Each number is 500 + 40 x the weight over its row's rms, rounded and kept within 0 to 999. Layers, rows and columns count from 0. Numbers have three digits each. The size before them is the row's rms in percent of the matrix's.

# o: layer 5 attention output (transposed), 160x160, rms 0.22, rows 10-31, columns 0-159
# v: layer 5 attention value, 160x160, rms 0.258, rows 11-31, columns 0-159
# q: layer 5 attention query, 160x160, rms 0.24, rows 32-52, columns 0-159
# k: layer 5 attention key, 160x160, rms 0.235, rows 32-52, columns 0-159
o10 096:389552475466508469525508508516537531354482438553486505486581505492478499489498513512513534512463526492427443525547444506531481576463478520445498470503464454536481510494496492512465457403553457528483606517523499499553477494594526438473489480613481551530416538452484474510497409473539533513515468509428529550480503465531485532532518443496529493544554477476496524495511550532481470575508515516469466490479516485511486511470521510558540481459542523539437502461431535583483476490517472
v11 110:512451530534462531442438495460545436540469475388492489518494479470554543442512494505524601513503488549484458532506530541596555462551479488510541480449486516515485481546446493521571557489450528468466452476603519430499511537557477440469459507506480428466499452562531572502453511516473543495493504533482495526439465500444516475441495472513494519538487536482519512479529532529578493464487515509422509412530462496488566542559499485572491433496490433515414449473510498505538558493459442
o11 101:466519532450518560501545443493497501506456444471499487494512525529494465481547498453443566437487521511510394543446438495503457451548513551537501470546436497497506466515533480500497509531538565436513523422449496532499550494527537530483438557450503593531456480529443503507445499493450496481469536522551474519480561503491387448566497530440506512488468500471469452498477491516481426532498488442563479491466455579490532379459497485521571524475484530550514546491457495426446555508558447
v12 086:536531490485570530469536491547517495467496485495481484571489464470436461484468397409474583544541480549607503527496572480531476496512510444491555529480426538474498455445455464539511471554400514474466467519469467558503529487531466510503414535439446556495538490505563491513527531534456577467531532570487491490478504539469561532490456503509536557441463494489527503483484529486491540451439538558506462469422433457486496441476427447549549524517509517506474508448457497533556473494548512
o12 085:460540421477471520468478464552497504569586513502470501479520493500491573477570532522541464512482483522590478521468514513487531491498479436565499433539422460582569551582525506495570524529525481505476537459522538505555457516429497463500538502505438431545543528523507556523498440491490434498439476537463530544595441452498462496540465479436556516500532468542473514546557494519526488524565525562494560457548533577474505505466546488498537573544463514514465533453466497414480520498477501
v13 104:488470515490511499537557497491515517522455508522547450448503537500420503515473458518592523500458531516458513492503579499429457497545544517502481487479498522525469516572461516424506475526450566495496521493513480531516505475502543482453520555467542499505503582537505581527497518502527557420472512434534548514462513446491471430359513582439533517500475460458472528463444568538482456498496532458533485520445511519530527485480527498482448436443481505548401519549606440505554519418472514
o13 095:527529490494546450536501502506540524504452481555500503517499432480545440528521531494465444534495537516427442555452451560478586461565487524478478530521459484556531448434488480449525489470426530529469504493505503444514490477518556467502390429502570477517491500524459364499455465519479507538516458502492466540463506463473532506478442531503546495461530566428516487528491484457534455535554491552420496547578507570470493571486497489466539538431620482461524475469520499544497519526467508
v14 100:416555539536485544539496496501515543456532527464523520444499460556508534423583520551540487483492519474410537521508543504497483541492450536541503437565478512515518427476495505527447472484508487534530469525478400494495435501537528527467482473537497431478565529454459516493461540563537504478514452463409464460505491519577435526481464523513527573450496539538489482454491475493515531459546426528465592493514517532547533449535456528507416522479491458537478546465467586559492501396470525
o14 095:491508509452491494380512475481519511526449443490439529459526514482442504489551477588411458559484504559475451399483520562507530487492530559492513508495501454524451550493475489489428520472546549487432497546470460491452536545506483522509475561500468408509461480488552434452602549485490548477466494478541514538506486437423480516460469520500478458471423443498571492531439478525528447483512527455451447477399556461475535517483451487490484480489547514516489466535508429503523556464504475
v15 103:518458515495494528500501461554568431487514544522452526495479555530483535504511497435447471510563506427482451436458514552493511544496551412534447493491495517541492440505468495461480497478561478575426457551543508541535518498502591474566553515427559549512538495530517504536480579501491518495510466523544490438437503509555459507483561493469485538502505562500470507574505514504530449485494488422429449475476471556467459483469508454505533392541496495505441491563470441589487553568433501
o15 094:466563476476528482550488445451449425530541534514510493462522518459538464476527427533498573435470478510485475575519452437507519483436427596499547570589537545541512512513520542549503500534479533463528487533502482498462574487506520529425470477504461459488477504537430427486479435561533451462526446472485572567531498491477501469476454486521538517531574471478521474522531544511476558528528545532561406457507514467519536560552515515482492501543457558495565495457497549549540481545530565
v16 102:523516540449523505549520458417442488486500566523456482549480499524526467426573529513500531529467449528449472517466498500463488446537452531487497480431567555489436582510544407475464513486511575515486468465533531488489535572474611558482439510511535531465461491488524517550526455483511481502539534532450515521528519444473464528442544515517509475515475553541531456539555548524495562451433495477539489531472470536506583516502466483476461502489618499440450424493475492545531426502506573
o16 098:485463460398474487523440452566459568503556475464564482472496524590446551516523488528587512558529512508521499494506513546574527551592494518492497524591539508492550462494495495554490495410546545522517492493538447488505481534565495431430541531472547503480499528496566418493459538485486449479524461475473506505471478501496529532542438498515494427530571534497555448551527492432496483509536461488474509504450539464467491494451456503496494427545526585595535523539465476459507473481478441
v17 095:523455512540452476529448459494538517550491402518522504500518507481528531485504507534427427482481516568456573533483481560456483450529483488468506523509465464488497546515491488578471544538546530504469569495505465537487561550441480524476456519538476467445538477453515481467498465459517547443490567534478532549621521563518524446547537528522508514466398457439547525474494527516440428498486484508556487431403426551520507553439524524530435552453478485483516442536523495506515479449428500
o17 086:457490432495527495474450532537537459423507471485579557481531508487567506487486408423440511469539466499501490471465561436537550543497493515489489438475543464525510491483465576474535456477448495455498449574507516528529465506486551510614535490494499510535530551413526512507507534523509492491491497495464486510480531590503528485460499519529509401424538486530517527507513489498498551473576590473445441595555486494507546408480462444459530514497583492498456557545493492527505473494537441
v18 101:507529476472547551406455493570596535514490450481490542441521506405511434410560553644463528514539489465427491506505476480513528586459489490509501505510555511491491578505490491558479554473463528486445552494490486531453458516540497535492544472464457525465546483442561489545503495505502515450546526552479503469496447464443484514483558463455471500442466475546513521554544538492520508487495478479429470450412476530553505544525511482460532473570445440468477528516528518441488494556494488
o18 093:537502461495456543529522450515449487563450568440516501506500479490539493432513491470469544495495536497498525539510554581518515478426496541509566472459484543550480484582431511552495459531520550507529518513538588439572523515456496441511530550592508477500521458461498486478489521474527469530554485461424534460490575490526440571568505489491501488467540583458539480494487465466409442515561510474541428540514434520534504496471489497574477513456596507529548524521418543479503480454501547
v19 096:547559562531490499459510362504479491532434546570524476450523508508519470507538418510432471604568485482423517563539602512533493542542528493455494448493550516511507537513505544526506502467452432546534561483465549434444392505492488529558508485531495529472512425451472474454544509504427490536468483510552475504509448595462473476483476524487570463548499543459467496532556510498586495522515456504526470551450515439535505484522520497479494500473477513525473549457492508496489483488497533
o19 091:442475476457469521550524460480523486541578502526513569473515513511512522498470533497479410540482532539445495489577471421545463522446516485403475550469458473477497485492495558550425485504528541504491403448441464498519520605467475469530495462542501528495495537497462490495417516473484505523532479558407506444517502495566507454496496444451408517392522493512546514536437516497496424474446496448432518477527573557470478500538426497519533484523467542449540468504466495494458490447519496
v20 113:448524481493506427391494507450483498544508488498539523473561504498439465442536481464530449382458572496509568495501535387468492506435585487449484533508540531539572489467506540463576487464574518554569460462454485517450541532513498484596543476447487523534519467495443526489442519503518534519469458595487536503481470545473527560555526546519570508534512527485501503497512443486457510577497457479516528533561480487511454541474499483505557556504506505490554491515514538469529487423515485
o20 105:558448468580500517491515496448521491537586452462477539519437474526503450507505491448498501487562449462518510469515456578428531478492500549570495434509505515422492522486544566563488543572512499469523486525481524514493416518485433555427569417511475488539548498490511542518528494465472505602582499493425464480522498453522514494430504467515453513483517439446487583554510536487544472509490523500479506491413535476553522434556500491422439505474559534448499520427495508521512489518455475
v21 099:474508462522468551529494423485458485481439452508569458456461491540511498494577554574477490585509439434447470515419466467448513528585538501524498486502528530516553508445479518481458500502548527522475550414498450479516471535513509479483499536488488518480457568523399482478464525454568489519498407495514497503549468461511527509441450544567552502427547490557547506544496481491602479383491522494492484580481533494519489505478461528498544427492513470527525506448514512505469503550475583
o21 093:494489501523425554526500457547479520444516454561474493454556580469463529503569511492484473486516461550448496540515553459408551481471502511457518613513502479440504536521511485451475516458455509529494480548436457447509538527517494548529487505537610476518593484483476454524481456478480492438497473516509575461434490521432466546490537537490468476562526532504497575481475584459447530582524520539487570498503526484492475404434520548537450510472556528466530481547454503523480468497564492
v22 099:457483509508506517539488627511492544493497529485487494480442477505481483510477473440496541462451598447428510566488443548571538465476537518472499485527470537536460518462519514439459536524532475583485475488431451515446521505482475452517494414509471556465541548480445461561430540479507426558460468583475479511485479518434518492469537530533467588505492624509513481440529488485408453510545467523494518484501505476489403527522567487522524544461481465539513499462511521530528472470460534
o22 096:503461465517555537489529512501457494496505534512500523457532459480493467499388520458457490462423488560430522448484526539390494498512512526561510491500494433528521478496530477494554521512508525424595535494536514511513511510532518512524563492546603495600505508463519464451551476521464482484468511464416494443581533535516503540457470478564546456521479423452494527534473525525590544464456474462538486468515539439475540496561513508495499488554538516504489572412542473462558572499442537
v23 094:508466495481431506511516504483486479522479535536513495526551476519600466524458534541489538522463480528510481448431529455436542543543473542519467474540581446531522530447543546487468468550510525567500460504418434509527559511465570404455487536536566477466457492522504466518570528476531490491556459509495457481533481517471429544550547486445519503462522471505525518537537481378534520499532525527570470520478495527524475520477401469542466492470513580453438445428509549543514477588491456
o23 091:499515543457483542506491478563548510494515525489529440469593510540564610514574537505467534513496526463435525536540493527483481563485463512506565485546491522527488538565490496505454513487528496500472458492565542447522452479529401564506436491516461530419495468464571538505486455515533450510437523470514576591411493567576483537440473533552492430518470498506486465515511590545521543496548448524508559513438503453477465485493502448494499469515501557454430500511523461551503478475444511
v24 090:430511456480431501508548488432542496568457481507487458564602515507470492527634498450524504472493470542499410521518481457529523496528488392541454479479443499468476516515517496533495557471528514473543526537490510577463546468427538512509516498533468519472452485536546498527467467550489515430442485427536478494497515438497503457553555416539455477517474520481478531574556473473453461476460544482441485527490500535493567533490552456506491454433468495417512526540463442466548528526450531
o24 088:523555520535497539494505546506477384447456488525503486523469489476480513537402474523504487414519529475529537414463558541562452554472531547537507475536516471499468406462429534493528487546430547457531436472529462469404468467498499484489502497508550534459524430446423471454471497492553454507571479579443492576513457525473490440508493498506490476478508540483458457463520503527496486561521503509560567477510521461522540469510477445503426449516539500476523432520522490542416520470550452
v25 100:483509462468505531477578521412568479509454550521464522398462536462504489543460526534412509512530515474509491534472516502496502489513474476491572499545603505510467544526464494538415471450491544444470515478550536576538377513460504446427460554440494493442503507457520550492515515518540496480477522522472476492539462511444508466421486498502599459497470491560543535497521466571481503449520446444530510574420509473539497528495438537478456539498511483449474530460484447476507560517445526
o25 095:496540455484537538524550468527540572530534493540584539469578462499528542425485464480493455505499584516441490459524445533519440546446540511401497439495458543475529493477507489520553491500514448510433553513458547449462608521617465481515573487530499497510437521453533448457564553508459428508581464502501493494479474491510508519503482477503490490519464541457481501518578444424507493517562507499547496472533445479430470469430474493515567476534522533507498510528510562505511476510562542
v26 109:427431421460497510528511420418471442497469545469540542536475474569524424535506521543471479472534466432533486468503526468488493506453502462476511500456529513399573518436507514541507448521527448537538491504470472542544443565499428588501510452462490509494499518496554468528521501513498537561488515549510493496483558470540517465463519555492550537526495528492536514581501529446520488477531465612533535571506534545512488525523509566464544568465473457500458506565557481497503408553559462
o26 101:550466529530510502474546531484480529477596483515523438461464559384458530517481525476465435526459521487541490565472502528543558520530448489455474506550581484473539499472511524488465495531464508514528424540430527477569520504542488520523560427557439491484547525535511569513514541481467464549492559501551518555499430512524508456525521499507440490503479491517503500411496469482513517525521474484434503487501530459437511536432508564499486447457514495447526465379518553429553548390506466
v27 110:488554495521550525441453497523500502522483502541515485546532447449581523496529605524435508443522562468555479499533540497437502499498500514560512501537496563437515545505490485546503504500573574526455523472514380532547469453450533468398442489559496498506497567457499497513492413516534532455489484477515515500489438499568589436472465482522506503483500527513546478491451492533565508502487469464556450491478511493459521510553441520491467503512414519530521518594576518534531490575448434
o27 097:473512476501519598557554498471518489426487581480511480546511479476534512469519538520462517566487473584536489483448497527474478519518500527453573508542553553488496522463486558433508580465500492488523490430511506495460504426512526535534531464525548490497434502503538572449440456458620499532497508505507514516468519461553518491463474496478507466551441449511493486531558477450391518475561543574413506506587489488510566520470502485491496460435567452564461486470489453495500467498565430
v28 092:496479571425512471521565442521576512453436535479584438513470481518469514525511490529504488515491468507488471550516524496435502530524491428463557437491477518497532514540526539440483521484497583486571521518555427453441541479483517504440377426509515481523478482560533483412439529502467522541503460535489438504504452449506551529528496509563515474401503455387482484505443507521470465499614552466443453512504547472512510496513498470483446485464526510535515488513525532533503463486453529
o28 088:482471459520552454506490528544515444540476540528544526531514527512562504500449502582501472581472556513417456482489543525474505531522493524489501548550472526462435494507456511498521543578527448503475488495435493517453528523498554538505521526484544508503489474436471499536511473476560485495537569458496515529442534565443471526521501526464470465468549467566479445518507502544491489594402495534467547539457601597439546568426511519490465479464540541524465507493477431417585454545472463
v29 101:430525574471485517531549498489475486441494570534595428443505536530474495523567474531485484510531496411492549459513514492457489518479490515433427461498477525518517483425489471505401453535519461547501561502490446423582474527520502489463425501513503551475516483547453524492585520588402463486447547517454491391502499523452542534538461529415506496505498416486467524485476493491511496477510523485511505546447592435467479522554506541463497513487550497478515521484496540542480498472509546
o29 089:528449483543530467525534541531471559423518448590407431439569447539517501530568531546514445528502594549525507507555437494491513491537470430477502521542504523546494525564507484494486453506415497522501516477403450480530485520497488500519475569523514437462520470433587457474523507411471505447538520474508463530515505471565475485483485440514578423436525532580499520459452484560469487548503525490487466489465540565475491489468464481545476478537477511468478532469558498513509462528441480
v30 100:505495452506506479481456510586472511515459596549474540512562582511477591560513469502573511550571544494494442459446536496511539458566518528541490514490477486506460565544490469433407561462484533455460493500520488493476492508486508533462468529470526527576465466521517553510534433552472499402473432566461485550475528483477487508459460475495564487521499566455485484486543478448567514459504499495441517566501500546550453501545469463495484513495582494476421543517462554503591521509551532
o30 094:505552567405460509484582462500544563490535438541492530508502475467514515501535538573494514540470469462526450480507513484444423527553488503484443508430445588598498461467466479498546531532497453503493485490435423515518549440503564470427480522530500482419503467494537499537520558489479473540514511477460505533497444502488473497513440474434480429550516514539475518562469543596496451418459521499557458496542564504499503496503498505466493476503525502552558482514504547506393447495417484
v31 105:480437527484595491596515463484499466467450559552515504464553511494470513549576524544503479502500557476469484499501541515462494475536556509497459466454543570495470514547464604451501494507506570478442482525553479460484561614453519484495543466503534478481487506472495470527592467537462487487461539459531483492535466490397499474521513565421474508487424477425482510513511491477471525444463448423490497575488573493530478482505497509569445503529515515521403534480491445491524522491420526
o31 096:456511493446551452486526482477411520480436482469516417456487488518496501467518466488462509583521543552446467509472427463497471500486454491512521509500427525506457478480483493484490502445460525501440428611462500457481512456511524378527555462497594528439501470518514476455470497482498424516489548490457429477505462394526485485499506425538488387399478513523456547479433512497472496548556460486527545497500519511485509563521459485448495533477508494466533445470467495530444473446487496
q32 095:509466496485550519530515482501410525482487502489528543435471424504510507529519502474409489526501511472547497504484517514503495558439533470471498475577544450534632493540533539517440500439472524532490548446493533483502539479527569486510436483501509548532453493536486541467476541525566491473495440539585506450474521569532508498537494495482510503462512592550518481467490508483448459620565561558522498468513503578464547442530517502534494504455458552572490502514563560512511587586521516
k32 099:530504481526549490465489547507482492519553456453496494554487469478541488494520498478437473490457556539538472461524514558476469443456544530416463455544465455505472519488487534495555480380508490434438531414528525525554549532539509550490523529429526508429451484469481483523488456505450456436468425466568485527437546460486504508517485512474508532484504558474513451514545527544445485583501543554598467458490561528481472504525494444469472585544559501466533508549582462408482503466460493
q33 086:562465470493528484494508426454536432484514504493470529567487516441502516497480508463479518498502503517451510487468493477415556491464441507502531526497545461544522563474512498513526489562578524497497446497505517518495466485511503522531509482485495548517551528531561558484461506489443483544594535577555508554512456520438452474450447457586506546596483516511490487417533521410489506540535523568489518529550437565531598508523446498439480527430471478448472437514424416462529478538568524
k33 098:501467534522502531523468572570500505462498521509415500480521475470515478501510548461570460493515506493533577462482514542588524498436432496477507565491519443579595534516526465516492501493539531451407526459591484533450508427520466489453591475551438473502542472574494531520471574443514470480513526479616495464452433543536491436463474480470458534529419500505487447508522468450508536484440494521472543527496470456440505484541451420531510537479536508501484483503510490495454446540501506
q34 089:584502539478472482451514531535497466429473479467474515495571513505475537489556505494514515547523462485514528463503557487556544430558578528506501520532554505457525413425517514401465466437511505460443506494525477454487523429532557559560523476581534530508489486512513439558514517436468545487524550509494517490461517539481545481591478488522488423590547424472444455433524515530437549465488511513486524514429517508454524541473438535530489555495562477492522436542506432533527516451527513
k34 099:539516456446537471364532520503616514490467452571503526481543519514504468488457450520537472511568486513464455512565584476575568526482547485488540493569523453476578519469479462445479536452540475459419468536534518525484437571489458516475530434486456535511552497488535491539544496411432503498531506514476534564531524517483492459526471524523474456524549521530450454495506508494423496545497462511555502551491536460443490523501546501583437469500515461539504488530497465479495577471456540
q35 099:484467552547425507503468489436479448487504549462486554523445586482597564476517588423482440449478541548438510471462503500561509483454553514447563445475515544501448527516474486507477465502501521463468571453495430547508475546471486528534566502508521524496471544488508459404551561536449518553512469583498544480529443493482443457510495477473432510517516457542524504505516497463447460571523514485524515537487445537595489497487514550466524566543578533520495498425470466502467453520487504
k35 097:492461483540470567512507465457489487539464498492471506572481511452530445536476525444452376441491406526464457533527522555513502539504482478507442486408442587513509527595431534541546434466523498518457452519452458518534482503487570470469590508523469472481558514487471551466515460469440492570474491486527533461565497568517511431429497508500500425506527524504567497584526530485508491528568513511510498533427412524517442486504518486499448480480463564485474492486457492509486497550502489
q36 095:617567457511514441483480460500472490468501513532480476517546553483536540490498514564489433528488513576499436469475533560497522539498529457488497497436503470535542536532535504514490523471440606477510481498468492516510491367527496442479523564563447509486512450487479555484497451454471555521470559511539400483436463492538501473463510565508498481438518511490556446506553498560566452502528507545443530508452471491533509630489559484496450538576461493502467500536475517532501506529554472
k36 092:430486463491537509472489557444459474525552528586505435527498510508500519491513475493490469497531499593515570530458514489467526540461445498495421555470562488512496500533507479540503585494520595419474499508474517436460543514526458419479463551511542510437552515561509474498507443511470494606512532459521452551480503496579502487511393517484471504465607511506507499485518414556482526518503514506474561445555611574512450499477503493474494481495498550536500484453480529441482502484529548
q37 093:526475458545547450481565490474471460504446527503537464517458456466563559525584535393485559532503457519536420535588471517511440477555518519572529582506492520522512437512487496502449499571510520454455560464503519523440472476509505513438522495478448473458466461460471539573559498530479485494430484515544528474506504544524471479478506533540533513518485533501514525453480526487547598549458552543545560504564476581437482552455529492561513469536568433465545561515506464525515474521456501
k37 100:470457472513500489370542428543515471462499449518513541446440467459499567489511494490486564539567519527502522555476515553487453485548399497474486481494513543544537473456497529502570525555473490510452472457496519561447500442524592532440453470500463472460490480470433527581490491555435531522500483557566542501498481538477484511522532531443541435553538489497494472371506523536498483468487512491452523506522533499491508527485563435545545439540483456415566552481536498460523512482473490
q38 089:494520436515506555438515490522523500528471467544445559487579486502553460524496519606463564476502480493515455509490537466546493525488531528555510508597474518574479511522555500502521495457501437543465529423496496465530536572485463513498472449516474425507472448531456528451490512490525455469508509552512416447482482450523478491423419530524478505528510488526538457512476455559471479512498475534423571418477513589544463471475481432481450528491464463478479509425554505511472520428478620
k38 094:480484469498516521512521502520561485489467569496505495469489487456497481535455442519467493476455503610526542539566501466516488484605518487516467492507517575509520484455474521423521481479510447509516524443491546508534548468492467568449522439502559477463455572573490571502484443454537518454462587476567452584539562416435475485490499567546554483570451519471457469465523458458517455517567469461493537509479463500567459517416519481532454414484471500498483491489528546516429476457505514
q39 088:530496473510443452631543527471546500495520500479545510524491489460467459493492428530514506462531469403475524456458455521440532415515525455475541475512512494496517435598522522439486499493519487525506489510496525516492449538478493475477592479521467513516508480441422509508485533412454562467479471481486495479489491364519417455571538450494491488510554472535473525508497540509593498523486591428509543470496510539524467463503450515510478509574452513496488500479544518570576500546491560
k39 100:448504505477496507506477529534490489466532506508520487450470543480505490548530394499468488494525546472520572454468417528546506460545555482506422435500542523482504448554495554572512521438541529569549526498485416535463534512485446515496474463476508532566529539466501512549516524455486511552511449478487546473571520468448590448490562452505504465534500415461402455487515514520514481493511550476511459441539522609517478466529547597526523543472521458446461490486554538532564524535515564
q40 096:524530543482537452476501541587523532523461503488500405437481508523474476529488520445497415405498521534512509498509502552484550525533387459469535455591526453477485475490549452504594473542506501477528524490466494488534553498507498497542458515445596457451509491553518527485502506461579548464462551477550485549484514464467431550507451576477494485484512584484484454481469476446586442534509524506527560527449492486479564571538511505417523467506465520477540484526511482474485505507549421
k40 104:470500503446484490450481538471530506532487560521487473524552468542515551480520451447482510507453491473540522536457549508538496483481442522486501490545459378511418500554411456391475477481563533452520509489445474542554516549514504449491476494522618423483566496557571492457512503468513489393459516511543553485453531482575515491523538484437553491492497531568515500489514438445514545485515581519489527519567472570489531564505497470503545454478579483479535496508514501522549458509528474
q41 095:518528523431524444532461460495523543491489488455557494481578487601517521493477453512451517511428532489485380499494523481543515490478418550562493476497512547583544476527522504447487546576494529487447546489520492501561588531515535474450518492547438495552490556455511473441489555533582462513536493473454473502484538429494417495523484520533482518487528458465492457493487523566532500561472407448480495543518524551556486519574515495523490486460512530474480428512508519588491567417509508
k41 099:447514513478517480560461433487515528520455541443564575476579503558507509542455419504432487481388491497506529509506516472455502548460568573478461589527522517541548527578421471507518483513476552523509503554523544523501498449561467424489529509450465481537497583482405440498563531475482461480533502476486538484475508508501523480568498587513502463418453498506537418494498497500479490476508450430512487433461518450466514493503539464488467517528514475500489526504494456596548520481516560
q42 095:481460516524525463504507504499481499521505520531511515448508533438496466471546456546533415475517511451457483497506540526556537456525508572427503492484532511476484569513526500472398475541527531550504446483494455493501475513515433482494412521481502489426535501504542472498444588468501572427478420504463514511591499490553439472534520427550447518460480522513490507441566471544510539513442564501535507489479469462593450491460551506546566535395523510491526502413516510567510497516403493
k42 096:500522431532491525483595539492500498499499487515486513467509527475494467556449523484472487477511547400481474501354453524544614515542491498482513518539520509520508456481451539545503444540450481567458489529482485496534477491468522553558489540520555408430488554457504473500553528470515443475564489508539457505496526477477470499495446487528491520463498500541513488428524515529525495547502364527528456499495490492562458522533540480487517500479487580540401534565484479512512423606484526
q43 095:483502516522463510494534486499467373501484498486499495498495497533508540529479483509468457528511464499465523517424484599468480460541549573513528518499446437517454480448488511475490457510501489468470444485459537540479553383408520484497525466548526433521426546506450505496496474527536507460540412488439527549442516474475464538421432562549521461480480485463453500509569564503505515534531471455433464443477442460475600537531501474493531474551480511558508488502397547443466529501532504
k43 096:485491455424525515450424515551499471487582497434471556533535536527457483485545500503498445523472487552485481503448494531458488429478435470464517541494526503491444460420498444489508550509492517513532460588485492534481476436474470496432578595495424489456517472567445527493549479492471507519496433587518544583461561535533546505497566517473474487484449505462479553591478565514526535532473500469535472509461498447520480509525540554495522473543432504514510408460505500486490525439584536
q44 088:427473487521523565453589486448468545536560412525452503484444498505487570512559496505496515513475458517584515506483480585421532501417437509495562516517420584522474570494471482507474557549416499510552493512488457524493539481445544507466468497520506560542511535468508458534467568450482474412479497497546482560463505533536498574529511529467452550497564473500558529478522525477486514505479455531443511547469446555483504510455501490485557423525491468566484515507493497478517487580535570
k44 088:404439496518592528539611414545505478477535531458488439514437621469437534555546439470523499551486513541490492521533540478433558452489480480502536456483411496505521418525545472539492490524518477453534485481500522473508454448486532499480569497468504478495486473436512458539475553461463492472460508525506504513517519557494547578526465547425470569480512460529528456477539458485498541537511520525429534523551510487486472508445500573473540559510538518550566506469485522441495534480438497
q45 093:550536495526466493518466450516440534445519489502449419530576503478471556520500447504526576443535497532474437519487460475542485547513461493508446534576456467479496492521494489449446370479509528526491508601510541452484557496495504453540489484513614578532513516506526460473565500574487448468496465532492492546483405501526492514481487547496514475496553509475494423446500496494571476434500568508432521476538527429473513440495509483458457456465473524428550495418456507486539534500482503
k45 096:500514412525567517570513474494532570440525490495397481482579467482516529503456452479521574503555503493436550503512485431498460500491516456544519563542499487565537533474533458532414384411575517446476433545526520539572474530459479493506548554523554406435475460537548469531538488500458474527452513531450523486521474476484485498535447522500516531547552511478488518471499518537493520494490501481487455534534480472479498466485479513454550507538469472443513486489518428534616501500552480
q46 093:484495537484504492512469551436406489526535485484496535514487504479483511459495426536551426512511501550509512568527508502520526456452484529513519520596524443458513516497505356517486451455536492567522523503518461480469456481503508498490586466562527581502556528452512545521486441493459514559495558559508503584522552522524580478533494446514512501462441539546456468497523547481484488536520514432466538560455436539557414493497491546532515521527405489417494488484488527571434528532500510
k46 096:514518477529475535482584503518429526495477502544493547447493539486541480489483533497519458513494427486562551415572521499431518471524502521548472534571507443462479483521434417508543493419483465520508585493567544531478501554505489436498544476482557480483544537466480527503550501445463502557484514578469536524466522487525550436586458489510460490511498536470457518559481565479505420520456572495457524562464523567572487455514454523489562612477510566502514477495488480490450439523489466
q47 094:514505551549512571442476485452485538449510465501490434529507564468517519516506491504475461514560440489458503532492431548626462531495431530442502478494520444515473479465540491497454487542507483535522452413426492519451452463553575492476541531532433462508547466485526518495466534478484446405500527554494501507464455458544529489472459514440513503596502558476429516463503549475489531544484534464515541475504533518459552540555499471515436488580449451474534572503479460527496573546485421
k47 104:553508513489530614452549522481506530427495487495491542500497442459456533484439487470459522440512479500483503493508521459495425463498470486508438508465491463479542463391446543514552554451528488490509438531462463462422470523423504503560476483590470476551534499504458478467514481478531507467501502599570556592494477568544464445470442472437462541529515449459520499520465444539505476500533557449539484488558537482478513534500490468542602505451587468511527483445504518492557495517501539
q48 094:436432463477547472445501592457534527495434523497474525556552529526540533468535477470523417520513478468572499513525505533471512480441541477506487467492513474487661539444532451449449519548489506471513448490523544494577514529487496480485482475522468465529496514452428504463512561518519541491446394467558509562546499534574499536502467483575505465512537447475547553546511455447483537440490458446522537461517489513491488592507518566469516527500515478445519497482479560520496494443492576
k48 095:408497448397491509461473550541517583512503538450456449538450458476519576492501506452531434512465482443527448439522502522480533465487498567465488456554524429446575561519530530555530496480473503431443427493455556444507495480485534550539532495444535463521550527484442523547522461481562524524529500467453547516520457465535492538523499520488554517543471417468482571450505490504557480432459417453518549443476524486541462543497523439524518508495440455503452526513445547516489513487469490
q49 096:541522535521450559426466487506555483508458489457466519487511489495414501551496511431493483446488391556472511441522470497472459417443510545503476465496472499550495539494492504487503540486574535482472583482519543464493463478483403460460416462514460424502499474500496508545486506471494580448572405459510457518434459564479540516451508504497513580537535457527556487519439575515513518521444506450484505604509515493577524527499515478533503484450543536546466541527521527482494549543507448
k49 106:515464516541507492439434459457503559451476526527473561498507517455456558453496512498490520536487483531514522558477483470503507422457493561500415452422479459538426546489509514474449487545565506488551530543452513536508533563540467518528525423532502517523494484436434476555583513432451525469627528513520533459457487550547472500428579451564448560485530501536538492493529485489576471587485454485452456526456541476531465469447515484493544565483513513517455525486498531442461527479493495
q50 090:486510494563489472470478481447458526454516543530573489447525521460535491482477498469509457519492530468498457541578516538475532462457532456508526509599450596511496532525462565479507519502517502513560494467456519445487537445628432413476542478500499490574492504499466498507455461431476541566492523464460461522518454486518474518565536480495496481498465483529503479546418425529456462465578493478459522550574510553517526573445585562491542462467498570467532491526516476546439556494499457
k50 098:412472467552515499484494594506479484547493558505491465500515479428549556509516555401479538517500443481564499563491500494530479535500534541434540503585536509515419490489495506482446448499512477614510536500477505435504517504557492445499480427485539517516508525471455495517539528465464556500533507396434473511525389516543474554494422481448487503467536470474509501589485457490463518524523498424567522503502526495438508528503518489567516556511495597437556480488495485489482525493536549
q51 091:492517547498512501525505513454546576418503556584580466504508487466517582512468512493481474588511486536506520524505395444548570438452536458542486493525496537459435489507548464483488457479527543524494508533448475459498512487462483576471496518532462536515498499496493570530500464476511501465459439515492452402539459417519561471476490433520521524512524490494488491503529537543452502465594567495484478466490512393505559442564608522453469458527485567479493491468497556485498527475546461
k51 099:526568432524515516546439496531533588433467427512610499446509460516496559491538500495453477506584525458558551510480423478520564478507467480557505442494527562440482529460506447532488444524521480472470467515507476456475432531417494506434468553463553535516477555436569502455482477454520504493540482482465447483502410538497565399491510475510547515556539451516500487538525496486522531565553488486468446502450470461514482443468512456495548510552496526496487485463563526523462497430515496
q52 093:453503466522503515501495519484537469463504407555437473456528569494464478447492519508496510497540527470440436556471504499435522502469474408523555463491506504516514506510477495485539519533494523427492593507564532539484478537511501471521475503452445501479468490540422425481575470514459467456528520385491475413538441533423523481566583466556435519554443445499554558515511493414520578514498480511543572513468471501444455477493536532494522499540484494479491567473535505488445559477525540
k52 096:428504532495504448421548446462536519467564434578456479495460464446491506511465488518524519541454463424488432543493526477479499443479503421480497491525453453568552515504443511512501422489494503466475523557473510475469531498505524509541464425457469539527505518505502467394522520525517458519504494425501419449497477445495512479467564482576571540528425451461514529488506467548515568469526485439514461478491474560465492366458526446512517489491526421481498523491522543575477523461534494